{
  "num_hidden_layers": 8,
  "hidden_size": 96,
  "num_attention_heads": 3,
  "num_key_value_heads": 3,
  "head_dim": 32,
  "intermediate_size": 384,
  "vocab_size": 2048,
  "hidden_act": "squared_relu",
  "norm": "layernorm",
  "norm_place": "pre",
  "norm_eps": 1e-06,
  "positions": "rope",
  "rope_theta": 49800.0,
  "rope_fraction": 1.0,
  "qk_norm": true,
  "attn_scale": 0.198,
  "bias": "none",
  "tie_word_embeddings": true,
  "parallel_block": false,
  "extras": ["some layers without attention", "local attention windows", "shifted keys", "gated attention", "exclusive self-attention", "value embeddings", "hashed n-gram embeddings", "an embedding shortcut", "skips across layers", "capped logits"],
  "init": "normal",
  "init_std_qkv": 0.051,
  "init_std_o": 0.0128,
  "init_std_up": 0.051,
  "init_std_down": 0.00639,
  "optimizer": "adam_variant",
  "learning_rate": 0.00327,
  "lr_mult_up": 0.935,
  "beta1": 0.95,
  "beta2": 0.98,
  "lr_head": 0.00785,
  "warmup_steps": 546,
  "schedule": "wsd",
  "decay_fraction": 0.782,
  "decay_shape": "linear",
  "final_lr_fraction": 0.05,
  "batch_tokens": [16384, 32768, 49152],
  "max_seq_len": 512,
  "doc_mask": true,
  "train_tokens": 136900000,
  "max_steps": 4475,
  "dataset": "wikipedia_en"
}
Each number is 128 + 24 x the weight over its row's rms, rounded and kept within 0 to 255. Layers, rows and columns count from 0. The size above them is the row's rms in percent of the matrix's.

# layer 2 attention key, 96x96, rms 0.0861, rows 40-63, columns 0-95
size [120  83 112 163  96 104  88  91  94  87  92  89  89  92  98 110  91  97  89  95 113 107  97  82]
[[153 185 119 139 103 123 139 134 123 155 156 107 110 122 134 131  89 121 142 109 169 173 121  98 162 113  93 144 115 121 120 120 108 150 134 141 121 129 142 136 188 114 123 140  95  83 151 112 149 171 135 111 179 134 103 136  81 125 105 145 162 155  93 143 120 178 127 144  93 100 155 123 136 119  94 124 173 120 124 154 174 128 121 109 135 106 127 140 114 155 112 122  96 115 101 106]
 [113 136 112 107 146 100  81 155 156 140 114 108 176 117 185 132 130 141 110 123 152 152 113 113 123 152 169 177  74 148 112 139 137 121 143 123 140 128 141 120 111 163 131 146 128 120 165 118 124 160 103 109 131 109 112  82 126 122 143 121 167 170 146 111  88 125 105 122 135 125 142 120  72 170 107 116 156 167 135 129 128 106  92  89 115 151 118 147 133 128  89 133 100 103 100 100]
 [154 147 112 129 137  99  94 182 148 144 171  96 129 132 194 105 110 162 125 102 150 189 105 142 136 133 113 137  80 112 132 135 112 136 150 102 120 121 123  92 131 147 151 134 121 109 154 105 150 166 117 118 142 116  95  92  94 120 130 138 155 163 103 126  99 147  91 149 100  94 142 137  98 172 118 136 192 111 138 144 124 110 121 118 115 128 123 141 114 138 122 141 113 109 102 100]
 [102  86 127 101 143 149 128 135 152  93  97 169 163 140 134 134 146 127  99 152 100  90 124 111 107 159 139 143 146 142 119 123 167 109 105 139 144 115 105 150  83 118 118 144 153 182 118 136  90  97 108 139  93 105 152 112 154 114 183  89 119 135 158 106 124  95 136  92 151 170 106 143 124 117 153 112  83 146 137 107 111 155 138 123 108 157 111 140 144  93 108 107 132 151 146 158]
 [135 142 146 118 162 139  97 151 162 109 122  93 178 103 184 149 135 107  95 105 151 120 133 165 127 154 137 164  93 152  99 140 142 110 104 158 146 101 106 112  83 141 159 150 159 128 142 110 126 138 103 162 128 114 108 104 126 123 145 103 135 147 139  90 124 121 120 141 118 136 119  90  60 159  96 117 157 133 152 105 117  85 123  87 116 130 138 119 153 101 114 174 124 131 144 122]
 [102 118 113 132 171 150  89 146 123 167 152 139 104 112 166  88 152 143 133 154 129 140 154 122 120 152 142 152 147 131 139  94 139  91 116 114 150 157  67 102 112 123 154 157 144 146  98  91 127 110 115 143 117 139 131 110 115 102 145 149 128  90 153 115 146 131 162 137 120 137  89 106 104 132 187 129 130  92 153  91  83 137 163 140 103 144  91 154 135  97 153 126 124 108 167 115]
 [123 113 111 147 155 133 123 156 130 163 117 138 164 144 153  82 123 152 121 123 141 165 158 133  48 134 155 123  96 180 153 122 102 109 138 108 122 132 106 135 142 103 133 139 163  99 127 116 131  92 137 149 133 140 149 103 161 135 168 112 130  86 104  91 149 159 166 119 131 128 138 164 124 112 139 112 145 104 137  89 119 142 117  67 114 142 153 134 130  91 139 118 130 133 156  80]
 [100 173  84  85 101 143 131  71 136 127 154 111 113 123 142 130 142 136 136 146 107 108  84  84 129 109 127 168 149 132 143 125 164 171 130 137 162 123 138 125 125 111 153 113 100 158 130 126 124 132 123  95 118 142 197 110  81 113 132 166 111 107 100 148 156 152 113 117 123 132 126 135 126 127 160 108 121 143  99 134 162 167 148 144 133 142 113  90 120  92 138  97  94 159  98 123]
 [107 152 114 121 121 143 139 102 135 103 195 125 109 144 140  80 119 138 118 126 161 142 154 139 128 127 111 135 114 150 137 103 134 135 109 103  93 136 104 114 122  70 141  99 129 129 117 113 113 112 127  84 110 157 147 145  94  67 135 136  97 125 105 169 174 144 137 139  82 129 161 169 146  99 102 141 143 168 130 119 152 157 171 148 123 108 138 143 136 123 165  86 111 147 155 115]
 [116 128  90  98 119 120 136 155 133 123 152 158 159 169 113 149 121 105 122 135 144 144 119 152 209 162  96 141 133 112 142  93  98 129 109 134 126  88 132 133 129  91 125 152 128 157 137 131 144 143 120 131 147 142 156 121 119  95 151 117 110 145 110 128 159 156 133 137  84 143 102  82 123 118 142  79 148 137 108  78 108 103 154  88 125 117 126 128 131 112 110 195 122 163 156 107]
 [139 113 125 106 164 141 106 134 132 124 133 148 122  97  99 140 155 149 150 193 118 146 141 138 129 127 153  83 111 183 171 139  70 145  96  91  87 121  69  87 118  92 141 122 145 138  90 133 135 107 122 115 125 145 123 109 139 113 126 144  68 128 131 165 112 115 128 140 117 109 186 112 118 112 129 126 142 117 149 145 150 126 136 139 137  87 126 151 156 156 136 126 150 109 152 137]
 [167 101 165 113 116  85 146 125 126 138 162 129 123 126 122 140 163 147 153 126 121 127 117 142  89 111 143 150 124 111 124  63 127  91 180 105  93 165 176 173 119 194 118 139 110 150 139 132 143 133 126 163 118 101 117 102 160  83 133 115 108 114 126 111  86  86 117 112 134 139  90 114 137 135 129  89 137 142 108 139 128 105 101 128 144 157 118 129 119 139 112 160 152 143 101 142]
 [110 155  70 112 146 169 141  79 113 145 149 128 117 100  97 151 129 153 130 137 107  81  79 148 121  86 150 132 157 109 153 135 123 114 133 128 142 147 145 148 154 138 147 119 109 168 104 120 142 111 125 136 145 148 125 129 136 157  82 153 119  95 136 144 151 140 126 114 146 127  57 110 106 152 170 119  87 107 114 132 167 113 112 138 186 149 117 117 120  96 142 117 158 110 136 137]
 [128 151  80 107 162 157 151 107 144 123 200 142  90 139 142  96 138 166 133 103 125 121 132 136 145 120 136  93 123 123 165  88 124 109 136  98 105 161  95 113 106 101 152 100 151 158 112 112 157  81 118 111 140 135 121 139 133 122 139 142  84  91  90 175 145 139 124 115  89 110  97 151 124 152 136 125 134 114 136 116 126 141 183 157 127 147 115 121 121  98 121 111 172 155 140 137]
 [111  92 142 131 101 105 146 110 105 106 111 126 105 138 126  83 133 106 129  95 101 122 139 151 164 156 104  83  85 159 139  85 100 156 167 128 165 167 162 126 122 131 121 102 128 129 116 153 148 141 143 136 149 120 134 152 145 146 111 148  93 126 131 146 116 146 121 127 145  90 134 176 183 144  91 164 143 162 134 126 102 133 126  96 109 131 118  77 111 128  93 129 159 168 154 116]
 [110 165 134 165 113 136 142  92  99 126 119 109 104 102 105 151 116 131 142 123 144  84 160 102 134  84 152 128 145 109 107 139 166 127 104 151 169 150  79 116 136 139 128 135 115 119 120 112 134 126 133 120 128 134 100 158 132 136  83 157 115  83 144 154 184 154 152 145 119 104 128  96 128 127 112 160 106 111 127 146  68 133 149 206 144 141 123 126 104 133 153 133 167 135 118 153]
 [159 146 110 107 133 149 145 148 164 161 112 163 159 123 107 124  99 133  86 131  91 124  98 110 143 148  89 116 127 140 139 187 101 145 138 134 105 108  98 132 110 168 122  91 136 153 170 129 161  90 125  77 142 128  96 137 115 141 154 114 145 138 119 122  88 133 115 102 114 155 135 118  94 153 132 162 117 125 135 129 180 168 112 110 122 110 107 151 138  92  95  77 135 144 138 133]
 [115 152  95 119 141 132 159  82 113 133 126 143 103 135  94 172 149 112 147 157 123  95 110 168 197 121 149  95 166  90 102 102 113 109 108 141 120 124 116 127 137 140 124  89 119 129 127 114 106 118 134 115 154 142 121 150 133 119  70 134 141 122 137 172 143 107 143 120 138 118 117 111 127 145 129 172  93 134 124 135 191  95 119 146 162  86 108 160 144 151 141 123 155  99 137 162]
 [126 109 147 126 128  94 136 104 115 109 106 177 127 156 100 142 128 154 157 113 137 110 137 126 117 130 126 111 104 143 171 127  89 153 112 110  81 133 147 120 129 139 126  96 142 123 135 141 118 114 109  92 142 148 121 165 140 138 126  98  85 116 140 136 116  96  84 104 107 154 176 161 171 137  79 148 105 159 137 147 145 143 106 125 166  91 145 192 144 175 153  98 122 101 120 124]
 [105 114 103  88 119  95 131 127 121 137  85 136 157 156 133 167 146 117 145 145 103 120 106 122 178 155  92 160 141 130 118 116 109 167 118 138 148  89 190 173 138 111  81 114 106 147 167 142 125 125 123 118 145 132 172 139 122 133 125 133 113 145 115 125 107 120 101 102 117 122 139 117 135 132 139 102 107 137  91 125 185 127  92  75 140 104 137 109 147 127 115 180 101 167 113 134]
 [140 124 122 144  96 151 128 139 126 164 118 119 187  83 121  94 109 122  99 152 125 141 118  94  94 104 109 185 138 132 120 165 123 157 139 142 161 136 135 125 164 173 125 175 107 141 124 108 147 137 135 148 117 131  93 101 122 111 131 163 137 116 141  90 145 169 142 119 145 160  85  83 110 113 179 108 113 128 116 111 115 156 105 117 133 158 110 116 100  92 123 112 101 150 121  90]
 [135 128 103 147 152 153 140  96 115 114 124 122  90 146 119 144 143 124 142 129 126 125 161 159 161 111  96  86 165 152  95 104 105 114  81 148 140 145 117 106 134  62 139 123 140 122  66 122 144 125 138 140 165 162 134 137 136 137  80 163 105  90 139 157 162 144 165 138 138 112 123 114 148 115 144  75 125 102 143 136 131  91 137 159 167 139 157 117 118 136 146 148 175 112 114 133]
 [172 131 117 121 126 127 168 155 147 119 208 118 122 161 127  81 134 113  95 107 119 146 115 178 136 159  99 116 119 140 127 114 127 103 171  92  57 138 162 135 122 161 145 111 118 137 139 124 138 134 162 113 106 145 147 143  99  93 159 127 152 148 106 115 117 103 138 135 113 148 104 167 127 146 121 100 141 152 116  80 144 133 125 104  98 130 122 121 129  97 108 104 112 132 157 103]
 [140 131 142 115 152 127 119 175 157  89 150 125 155 122 197 134 143 118 108 108 161 129 143 147 185 159 117 148 108 109 116 109 151 114  93 125 117  71  93 108  89  72 165 149 145 123 145 105 105 140  93 145 134 111 142 104 105  83 154 102 126 159 113 103 143 113 107 150  99 123 149 125 116 141 104 115 156 146 161 111 130 100 151 119 104 110 136 127 144 129 115 155 125 162 131 126]]
# layer 2 attention query, 96x96, rms 0.085, rows 41-63, columns 0-95
size [102 163 121  83  95  92  87  82  85  82  86  77  70  91  87  77  78  79  86  81  80  86  73]
[[134 157 115 106 129 131 156 104  98 127 151 126  88 109 112 130  99 176 172 158 149 137 129 119 147 118 140 107 118 138 112 129 117 131 137 129 118  82 148 122 154 152 104 134  83 107 137 156 158 179 124  99 164 127  96 127 126 157 111 131 160 131 105 164 113 164 110 138  85 104 160  94 100 151 122 107 170  94 153 176 144 101 117 121 142 100 131 170 112 155 124 153 145 112  97 103]
 [122 154 111 126 126 119 151 155 102 131 153 128  82 101 149 138  96 164 176 150 158 164 118 128 161 108 115  91  98 125 109 141 109 128 147 141 113  95 140  94 150 156 128 121  79  95 146 150 146 164 140 105 150 126  97 130 102 153  89 161 150 144  79 140 137 153 120 142  79  99 131 121 120 144 139 135 181  91 142 163 152  97 132 139 145 101 142 149 112 161 136 136 146 128 113 108]
 [120 117 154  98 127 156  99 139 148  97 104 132 159 128  95 114 145  96 100 120 109  93 141 117 108 151 123 151 129 144 111 100 165 104 100 118 165 156 129 172  82 121 140 136 149 142  93 102  82 101 113 148  97 131 170 117 150 103 162  93 106 148 172 119 128 114 130 110 147 158 107 110 124 122 116 116  88 145 131  93 127 149 157 118 102 150 114 107 168  87 114 110 128 179 157 127]
 [170 113 133 120 119 137 123 180 131  88 143 118  91 123 105 127 143 131 122 128 174 140 161 163 110 124 109 112 148 145  71 138 148 142 136 109 132 125 114 118 121 126 144 154  92 152 108 155 142 130 148 163 111 103  93 106 124 111 129 133 146 166  95 139 138 150  91 123  86  84 159  65 122 144 149 154 186 101 136 114 128  97 133  81 115 109 130 128 124 160 124 152 112 162 137 105]
 [126 112 185  72 145 117 113 145 111 145 173 105  95  89 128 129 130  87 154 134 102 157 140 102 110 152 144 124 124 177 164  94 141  93 115 111 119 150 108 151 140 126 145 106 124 146  96  90 154 118 122 143 110 100  99 109 157 130 149 139 112 120 107  85  96 112 167 109 194 137 125 140 146 148 133 126 156 107 142 119 107 180 146 125 122 137 102 115 156 122 104 112 134 149 138 123]
 [ 81  94 153  83 162  97 146 117 125 153 132 160 135 127 129 109 123 160 136 119 121 140 141 158 104 117 104 107 114 143 120 150 133 130 143 133  99 133 166 149 114 136 155 126  99 139  95  85 134  98 139 129  90 122 125  89 126 144 176 153 126 139  57  98 108 151 135 142 158 119 138 141 171 120 114 133 143  99 128 128 120 171 145  83 130 126  95 101 122 156 140 134 200 131 135 108]
 [129 163 134 135 113  97 156 121 141 125 153 141 143 143 146 117 137 104 138 145 130 128  60 119 168 144 140 149  73 104 132 152 139 142 109 173 106 145 122 162 128 164  83 122 125 102 149 143 100 129 111 142 140 152 144 117 149 103 152 109 111  97 163 125 142 121  69 129  77 152 111 148 120 126 187 100  98 130 101 155 118 103 150 124 100 152 167 116 132  97 156 112 139 116 111 112]
 [107 133 130 172 153 138 161 135 129 134 161 164 140  84  90 122 114 121 122  91 110 175  95 139 129 142 111 122  73 115 131 149 136 161 115 158 108 167 130 126 124 142 113  88 140 119 116 129  98 128 109 157 130 123 129 124 145  89 137 117 103 173 143 104 136 114 116 123 152 126 110 159 154 134 145  95 112 118 118 111 126 126 142 165  93 135 109 109 124 124 210 123 173 182 106 108]
 [125 126 153  93 106 138 142 111 110 131 126 155 125 124 109  99 146 118 123 116 212 102 134 162 134 115  93 136 116 152 106 117 153 125 111 134 154 141 137 142 117  97 154 102 147 128  96 130 122 128 153 128 163 167 114 114 156 114 148 116 107 171 101 145 100 162 124 110 100 122 113 122 138 185 171 160 166 108 162  80  81 114 125 103 112 119 132 118 118 101  84 120 105 142 157 106]
 [149 115 163 136 149 178 142 122 105 142 156 137 122 100 104 144 138 132 103 156  60 149 138 116 126 145  93 109 112 161 135 134 116 146 110  97 100 160  91 148 128 158 141  97 129 138 116 157 152 111 137 146 128 116 115 104 138 136  95 131  99 168 153 144 104  89 172 120 152 146 156 123 147 140 128  90 176  99 123  69 132 126 128 110  94  97 126 124 116 155 174 127 157 129 101 118]
 [107 118 163 131 157 123 124  98 135 161 123 112 119 172 124  83 149 117 173 132 146  92  76  93 166 121 207 133 114 102  86 146 135 121 118 144 136  82 157  98 146 109 145 165 135 139 117  91 112 116 114 107 109 134 117 111 105 166  92 149 131  84 139 144 139 135 103 150 113 122 124 144 122  91 104 151 137 147 148 128 147 143 126 139 137 137 136 141 148 110  78 124 103 101 143 123]
 [144 147 108 111 126 102 120 104 116 134 144 156 148 155 160 131 153 118 124 150 129  82  61  66 145 125 134 173 132  82 127 151 143 124  76 148 109  96 125 160 145 150  78 154 149 135 134 137 153 123 113 103 171 116 115 106 137 132 159 131 127  88 149 118 138 138 122 113 111 162 134 106 120 135 161 120 106 132 150 145 116 140 103 127 120 158 165 124 118 121 109 119  91  76  83 122]
 [105 173 129 116 164 113 120 164 147 151 146 157 111  99 170 104 152 102 143 127 126 143  98  85 145 151 153 134  53 135 164 109 104 158 109 155 110 118 113 104 171 143 134 154 106 140  94 121 156 123 105 133  98 107 147 127 121 109 133 140 140 129 100 102 131 140 117 127 146 145 101 108 117 137 166 111 109  96 131 127 104 155 166 155  98 165 102 104 146  90 108  99 128 154 134  92]
 [114 108 104 187 146 134 126 119 155 130 106 108 116 161 177  86 134 121 100 126 140 126 155 150 114 126 169 112 111 148 212  99  93 144 149 129 117 121 145 106 129  95 144 139 181 157 122 120 132 126 133 118 123 128 151 123 119 119 129 117 130 101 117 144  94 130 139 137 168 114  90 162 158 136 108 163  86 127 114 142  98 111 113  89 150 154  82 139 111 124  91 141 121 115 159 109]
 [147 132  98 148 120 152  81 137 140 118 133  85 131  99 145 147 128 115 135  90  98 122 128  77 119 129 115 151 152 111 170  84 124 142 121 124 149 141  75 141 166  85 123 133 133 138 180 138 171 143 105 145 150 118 146 135 115 125 129  89 176  99 143 102 150 131  99  96 131 126 131 117 114 107 162  85  99 144 115 152 147 151 106 186 131 118 106 141 125 109 115 147 101 115 111 163]
 [166 166  89 100 130 140 109 124 147 142 108 170 128 141 150 146 135 123 109 164 150 111 173 115 129 111 105 134 122 114 106 104  85 125 120 115 141 146 107 145  91 127 116 150  71 106 103 172 120 143 139 118 102 134 190 140 109 130 143 149 114 207 143 122 135 134 154 115 132 132 143  65  87 115 150 126 151 112 136 135 147 111 142 128 134 132 154 141 130  97 127  97 170 149 116 127]
 [163 150 124 152  87 111 136  89 122 158 119 152 155 155 123 164 158 118 104 105 114 106  92  93 136 136 113 131 142 100 131 159 114 137  95 109 140 124  69 119 130 140 118 125 152 120 148 135 149 156 123 117 165 109 129 111 167 103 106 148 120 104 177 137 129 122 164 117 150 155 150  90 119 138 106  91 124 164 151  99 125 102 103 168 127 150 159 153  79 113 127 129  83 129  91 161]
 [112 126 129 146 149 169 142  71 125 162 140 151 141 129  94 140 105 171 117 113  82 133 137 128 102 130 137 113 107 111 130 150 129 154  85 129 121 118 162 110 133 115 116  90 136 141 133 148 112 119  88 106 123 149 174 151 126 143 102 112 126 145 157 175 116  90 187 132 151 139 147 117 112 138  83  93 108 147 117 112 148 101  99 150 152 116  97 149 119 139 193 134 133 124  84 134]
 [141 146 149 115  94 122 158  64 129 142 103 145 150 153 107 127 128 138  99 139 193  74 140 115 142 109 121 127 110 124 101 160 145 122 112 142 135  98 133 173 114 105 112 110 133 116 133 146  94 138 141 113 134 165 140 144 149  90 159 131  99 136 186 185 140 176 129 133  94 139 134  91 144 159 126 117 122 135 136 120 104  93  98  95 125 128 155 141 108 146 102 140 110 108  94 132]
 [126 107 111  85 137 100 121  98 108 101 152 111 135 163 136 112 114 113 124 167 181 100 119 124 134 101 129 178 128 100 125 100 139  84  86 117 146 135 150 212 124 134  95 132 116 122 137 124 125 104 147 100 135 155 120  98 141 150 174 132 112 157 104 111 119 132 127  86 128 122 113 148 155 114 185 167 138 128 134 140 150 135 129  99 141 118 178 140 140 104 110 119 161 107 125 126]
 [117 112 139 143 113 123 142 103 110 119 111 118 169 119 154 184 160 115  96  91 121 151 130 102 111 127 113 173 161 132 157 117 176 149 151 108  97 124 105 152 161 127 118 110 125 150 133 118 153 111 156 150 156 106 109 128  99  98 144 144 125  96 109 110 124 106 137 106 146 151 134 155 128 127 166 161 114 128  91  88 101 148 150  79 126 160 135 137  90 118 117 135  82  60 116 127]
 [114 132 125 130 160  90 157 119 125 154 122 176 150 145 150 117 142 115 138 117 148 131  84 162 164 113 149 144 114 104 122 147 105  95 166 146 105 145 160  87 110 153 134 137 140 102  55 119  75 108 151 120 104 119 141 132 132 130 126 163  85 123 117  91 105 139 133 171 142 125  92 155 139 139 129 192 134 114 160 128 126 126 131 137 138 145 127  86 142 104 120  90 137 133 154 100]
 [136 121 154 141 123 152 142 184 122 101 126 119  97 100  81 126 138 115 128  99 179 141 150 166  99 137 109  98 124 148  77 151 162 133 123 126 145 141 110 118 114 146 157 134 106 124 109 146 120 128 146 168 101 127 100 115 131  98 123 123 126 180 109 138 131 120  97 124  86  99 132  75 154 149 140 141 169 102 129  89 124 108 173 125  91 107 119 132 134 138 138 152 106 181 160 109]]
# layer 2 attention value, 96x96, rms 0.0795, rows 32-44, columns 0-95
size [ 99  80  87  96  74  84  77  77  73  87  88  85  76]
[[124 129 136 129  90 110 118 132 100 159 135 102 121 102 101 149 124 120 149  77 131 111 111 143 107 116 170 112 151 105 147 135 131 106  96 121 147 112  59 168 137 182 135 146 120 132 166 122 127 147 137 135 120 128 111 148 154 141 119 138 112 130 120 153 136 122 118  75 132 131 136  94 239 119 137 185 124 137 116 120 129 124 101 137 141 134 144 137 137 129 144 106  89 118 125 117]
 [146 126 133 159  91 157 112 138 163 112  94 139 113 135 108 102 106 105 113  88 124 141 154 143 143 158  97 118 123 144 116 126  98 176 117 140 118 115 196 124 131 132 156 122 161 118  91 135 125 127  80 142 131  61 144 158  88 114 139  88 121 179 135 151 134 142 151 148 101 133 108 151 125 120 103 150 129 112 124 144 144 170 155 163  82 140 147 116 137 102 137 165 105 137 132 122]
 [113 132 146 115  76 147 168  88 112 161 113  98 122 120 107 179 133  82 143  88 134 134 181 174 149 118 157 147 118 124 146 159 136 141  80 152 113 108 151 154 122 135 170 125 162 123 132 108 142 125 114 142 101 120 128  96 136  90 125 132 197 110 135 106 146 119 108 147 133 114 131 132 114 137 136 142 122 100 148 131 120 145  98 105 150 108 137  84 130 139 110 154 186 133 130 143]
 [135 136 163 139 178 149 113 181 186 122 136  89 157  94 107 120 139  99 137  88 132 108 160 129 135 124 130  87 119 144 142  87 129 133 107 117 147 144  88 136 154 126 127 170 121 106 139  79 147 151 101 135 135 141 140 100 132 124 116 137  79 124 153 123 155 106  59 113 118 131 130 149 176 101 132 159 129 136  96 141 127 118  93  94 121 109 131  92 142 106 150 142 123 129 124 141]
 [142 117 109 161 155 185 167 128  85 134 109 117 129  89  98 130 135 122 143 169 138 152 131 137  95 115 109  98 135 164 139 104 111 136 153 175 151  93 141 155 144 138 149 125 118 130 130 166 156 127 163 124 101 158 170  77 107 120 129 142 165  94 156 105 137 130 101 125 118 122 100  96  63 112 131 154 125 127 141 123 109 129 108  94 158 127 111  95 118 145 108 123 156 106 144 154]
 [ 77 132 109  79 170 153 113 142 169 154 141 107 140 134 139 124 102 127 136 109 152 115 104 112 108 123 107 162 117 143 134 165 143 114 171 112 123 133  68  90 111 157  98  98 118 144 111 140 120 138 129 146 131 171 127 137 103 130 116 142 155 101 122 117  51 116  97  93 123 132 130 159 168 132 107 147 133 153 107 129 129  92 126 145  96 139 165 170 126 142 121 144 162 102 134 134]
 [ 87 137  86 123 176 137 110 156 109 115 132 143 109 130 139 183 119 153 132 132 116 116 114 117 111 107  91 113  97 154 141 115 136 123 189 129 139  92 124 100 117 101  49 155 107 146 143 135 124 127 148  90 157 156 126 149 116 149 129 147 154 145 163 145 102 106 143 132 112 120 125 120  91  98  65 145 130 129 104 121 128 117 127 161 130 134 156 113 135 116 170 159  98 120 135 154]
 [116 113 105 131 135  76 140 101 150 114 113 110 121 168 118 128 118 139  94 125 125 126 138 112 105 142 114 141  94 142 146 135  86 131 153 127 110 146 144 120 106 100 118  92 117 143 123 189 108 121 134 124 127 126 193 139 109 138 146 115 154 128 129 119  98  97 181 143 139 125 127 141 171 116 125  93 138 129 192 140 139 163 160 145 146 154 161 181 113  90 156 124 176 109 126  96]
 [168 125 113 150  88  91 147 156 110  91 136 137 131 155  86 141 110 144  93 146 103 138  87  74 133 133 121 159 133 109 174 126 149 145 148 100 127 131 129 120 144 135 126 102 119 133 123 159 111 120 164 163 129  74 141 109 123 178 140 107 123 139  92 128 128 145 112  93 125 132 141 103  85  78 126 160 118 139 148 138 132 160 150 140 176 139 151 112 117 114  83 154 137 163 107 117]
 [111 117 104 122 181  92 134 125 112  99 137 151 142 147 142 187 114 168 133 187 131 126  90 109 107 122 131 175 144 153 138 150 134 126 117 137 117 106 136 106  96 125 140 104 107 127 161 169 116 118 155  94 133 133 150 130 108 166 127 130 146  95 105 155 115 130 125  90 137 124 116 113  37 115 142 145 127 139 113 122 109  99 139 139 144 175 137 179 117 122 103 123 141 117 143 145]
 [102 119  95 115 176 128 154 123  92 133 113 133  87 143 133 189 141 163 146 186 147  93 132 123  91 120 138 119 129  69 106 104 133 111 173 124 115 102 131 138 122 108 140  83 106 131 148 138 120 112 166 113 120 166 161 120 114 124 123 142 125 142 139 137 120 115 136 175 145 134 122 142 120 128 133 138 128 123 117 120 126 128 132 113 156 128 149 142 129 120 198 131 198  79 130 144]
 [140 140 116 107  83 126 156 125  65 136 151 140 109 106  59 132 129 144 130 127 136 100 146 143 117 112 149 164 115 130 172 146 139 139  90 126 137 106 103 167 137 109 148 128  76 146 126 112  98 126 129 149 139 111  87 119 144 188 139 102 106 128 140 104 121 150 127  79 114 137 150 107 138 168 203 125 119 129 126 162 129 160 108  91 138 140 113 144 118 138 123 108 119 129 110 122]
 [165 113 155 105 107 138 128 183 177 170 127 144 189 134 125 129 147 131  87 167 136 120 170 143 123 107 134 167 123 158 123 127 125 102 102  83 144 110  71  93 120 139 112 135 145 124 145 114 130 133 124 109 144 138 138 106 152 137  75 144 150 102 137 109  91 122 133 108 143 138 107 163 112 130 153 112 129 111 115 147 108  86 110 107  73 129 173 130 133 124 131 118 154 102 134 111]]
# layer 2 attention output (transposed), 96x96, rms 0.0841, rows 32-43, columns 0-95
size [102  94  92 112  90  94 112 106 119  79 131 103]
[[173 133 109 174 143 110 123 106 154 106 134 128 112 121 139 145  95 157 107 130 110 110 119 123 123 115 146 138 118  99 162 130 128 121 160 144 153  93 100 135 158 141 139 114 126  94 157 102 113 111 182 147 116 110 105 117  72 112 151 152 153 172 112 120 136 128  94 147 162 120 109 135 107 106 129 180  90 102 129 114 160 153 126 105 136 105 139  76 134 178 136 142  90 168 104 147]
 [115 163 124  94 120  88 132  80 115 146 157 132 139 116 142 116 184 157 138 152 135 105  86  95 115 122 139 134 120 111 139 158  92 170  93 158 116 134 112 124 136 108 148 169 146 111 120 144 186 152  99 132 159 150  72  97 134 142 130 132 106 115 122 138 119  79 147  84 121 148  75 166 146 133 131 114 125 147 138 140 121 142 109 133 110 179 123 117 144 144 115 121 137 159 105 119]
 [135 119 123 122 138  61  72 113 141 113 147 103 137 119 105 166 119 154 121 119 170 154 184 115 133 105 114 109 111 131 109 133 153 108 127 100 100 173 144 133 115  81 120 108 128 150 127 117 114  97 117 154  79 114 104 134 109 123  74 148 120 154 157 159 126 113 157 112 113  75 146 127 152 124 134 137 157 134 143 147 127 167 147 118 126 109 151 129 134 178 148 132 134 121 180 134]
 [110 151 126 140 137 116 150 162 109 130 148 137 117 166 120 182 140 107 112 128 145 120 129 113 135 104 120 108 111 132 155 151 111  95 127 127  84 122 108  96 164 140 153  96 126  84 119 102  98 155 109 104 116 134 133 157 148 139 156 129 139 142 138 145 193 188 109 143  95 138 109 117  93 120 128 147 107 138 118 106  78 143 109 149 186  82 124 116 126 104 114 115 174 166 114 124]
 [143 100 174 115  81  95 169 151 150 133 106  98 117 140 136 145 142 154 158 148 129 112 134 113 108 123 125 145  95 150 122 119  94 109 103 108 127  95 128 126  84 158 129 107 131 116 109 119 107  98 113 126 140 138 117 119 140 173 110 122 153 159 128 143 179 150 153 140 146 142 128  94 130 127  94 130 174 181 125 111 119 167  91 135  73  86 107 122 121 137 137 126 169 132 182 118]
 [111 110 122 136 115 122 101 111 117 138 110 138 117 167 114 158 103 165 126 115 162 129 105 117 153 100  91 120 147 136 153 124 134 117 152  82 144 154 157 153 105 111 124 133 133 152 117 125  86  98 156 108  87 115 115 156 124 129 140 106 131 122 178 146 103 126 113 122  86 122 162 100  93 133 125 123 123 153 150 123 167 172 112 173 194 120 101  94 121 172 135  90 141 127 106 172]
 [132 121 131 115 135 142 146 140 116 118 106 139 125 150 145 197 147 143 103 126 129 122  87 109 128 169 123 117 124 131 114 137 161 123 133 113 132 105 133 153 135 137 173 101 140  88  70  87 136 158 133 107 130 163 138 160 156 137 139 173 194  88 135  93 160 143 106 124 101 102 155 137 103 107 140 120  99 143 103 127  87 126 125 135  90 131 137  99 147 161  85 115  96 121 145 112]
 [152 147 125 138 180  96 134  96 125 131 108 121 152 144 124 126 160 201 153 133 141  99 135 121 119 137 105 150 127  91 123 144 112 107 101 118  92 143 109 156  74 131 116 189 138 138 108 104 131 190 156 101 134 141  94 123 144 137 141 158  96 103 147 110 106 142 135 129  96 102 137 119 124  93 156 161 122 131 105 106 111 117 134 133 115 153 126 112 130 146 151  84 137 169 137  90]
 [125  99 129 122 100  94 150 129 118 134 131 111 112  95 153  64 110 144 156 119 139 106 119 183 109 139 123 155 106 151 111 136 135 126 121 129 129 116 157 140 120 134 124 218 118 129 158 171 117 158 108 129 167 130 124 125 148 139 108  51 143  86 145 145  90 125 136 125 106 124 134  96 123 101 140 128  97 125 116 125 119 120 179 128 116 119 149 179 142 131 155 125 116 147 135 142]
 [169 121 134 107 115 178 178 147 140 130  93 147 133 126 118  81  77 152 112 104 119 139 155 136 190 121 134 133 187 128 104 117 140 127  97  91 126 151 125 147  77 150 146  95 140 155 129 130 138 118 149 126 120 148 131  84 124 139 111 162 122 113 140 111 114  65 139 107 140 131 150  94  92 110 141 146 130 146  83 152 152 135 108 140 133 115 136 129 139 108 157 134  94 136 144 106]
 [155 156 147 142 139 124 131  65 113 118 147 129 134 145 146 118 116 153 146 149 117 104 141 100 148 164 106 162 123 120 105 172 141 114 146 123 166 137 139 134 103 140 126 124 138 117 131  87 148 146 169 121 146 124 131  90 143 159 147 106 107 177 105 118 146 128 141 127 111  80  81 160  97  88 103 150 116 188 136 119 109 134 100 134 104 110 101 102 142 192 111  91 112 140 123 128]
 [114  95 136 139 137  91 108 140 119 130 115  80 130 121 132 117 110 112 148 140 121  84 139 128 117 137 159 182 173 111 101 110 145 116  76 114 177 121 116 122  97  82 140 177 127 143 136 156 146 120 148 111  92  89 101 146  98 113 113 130 152 109 147 121 106 139 103 145  94 111 130 135 144 147 156 159 103  97 165 136 143 186 167 104 120 152 126 144 126 107 152 159 135 111 133 155]]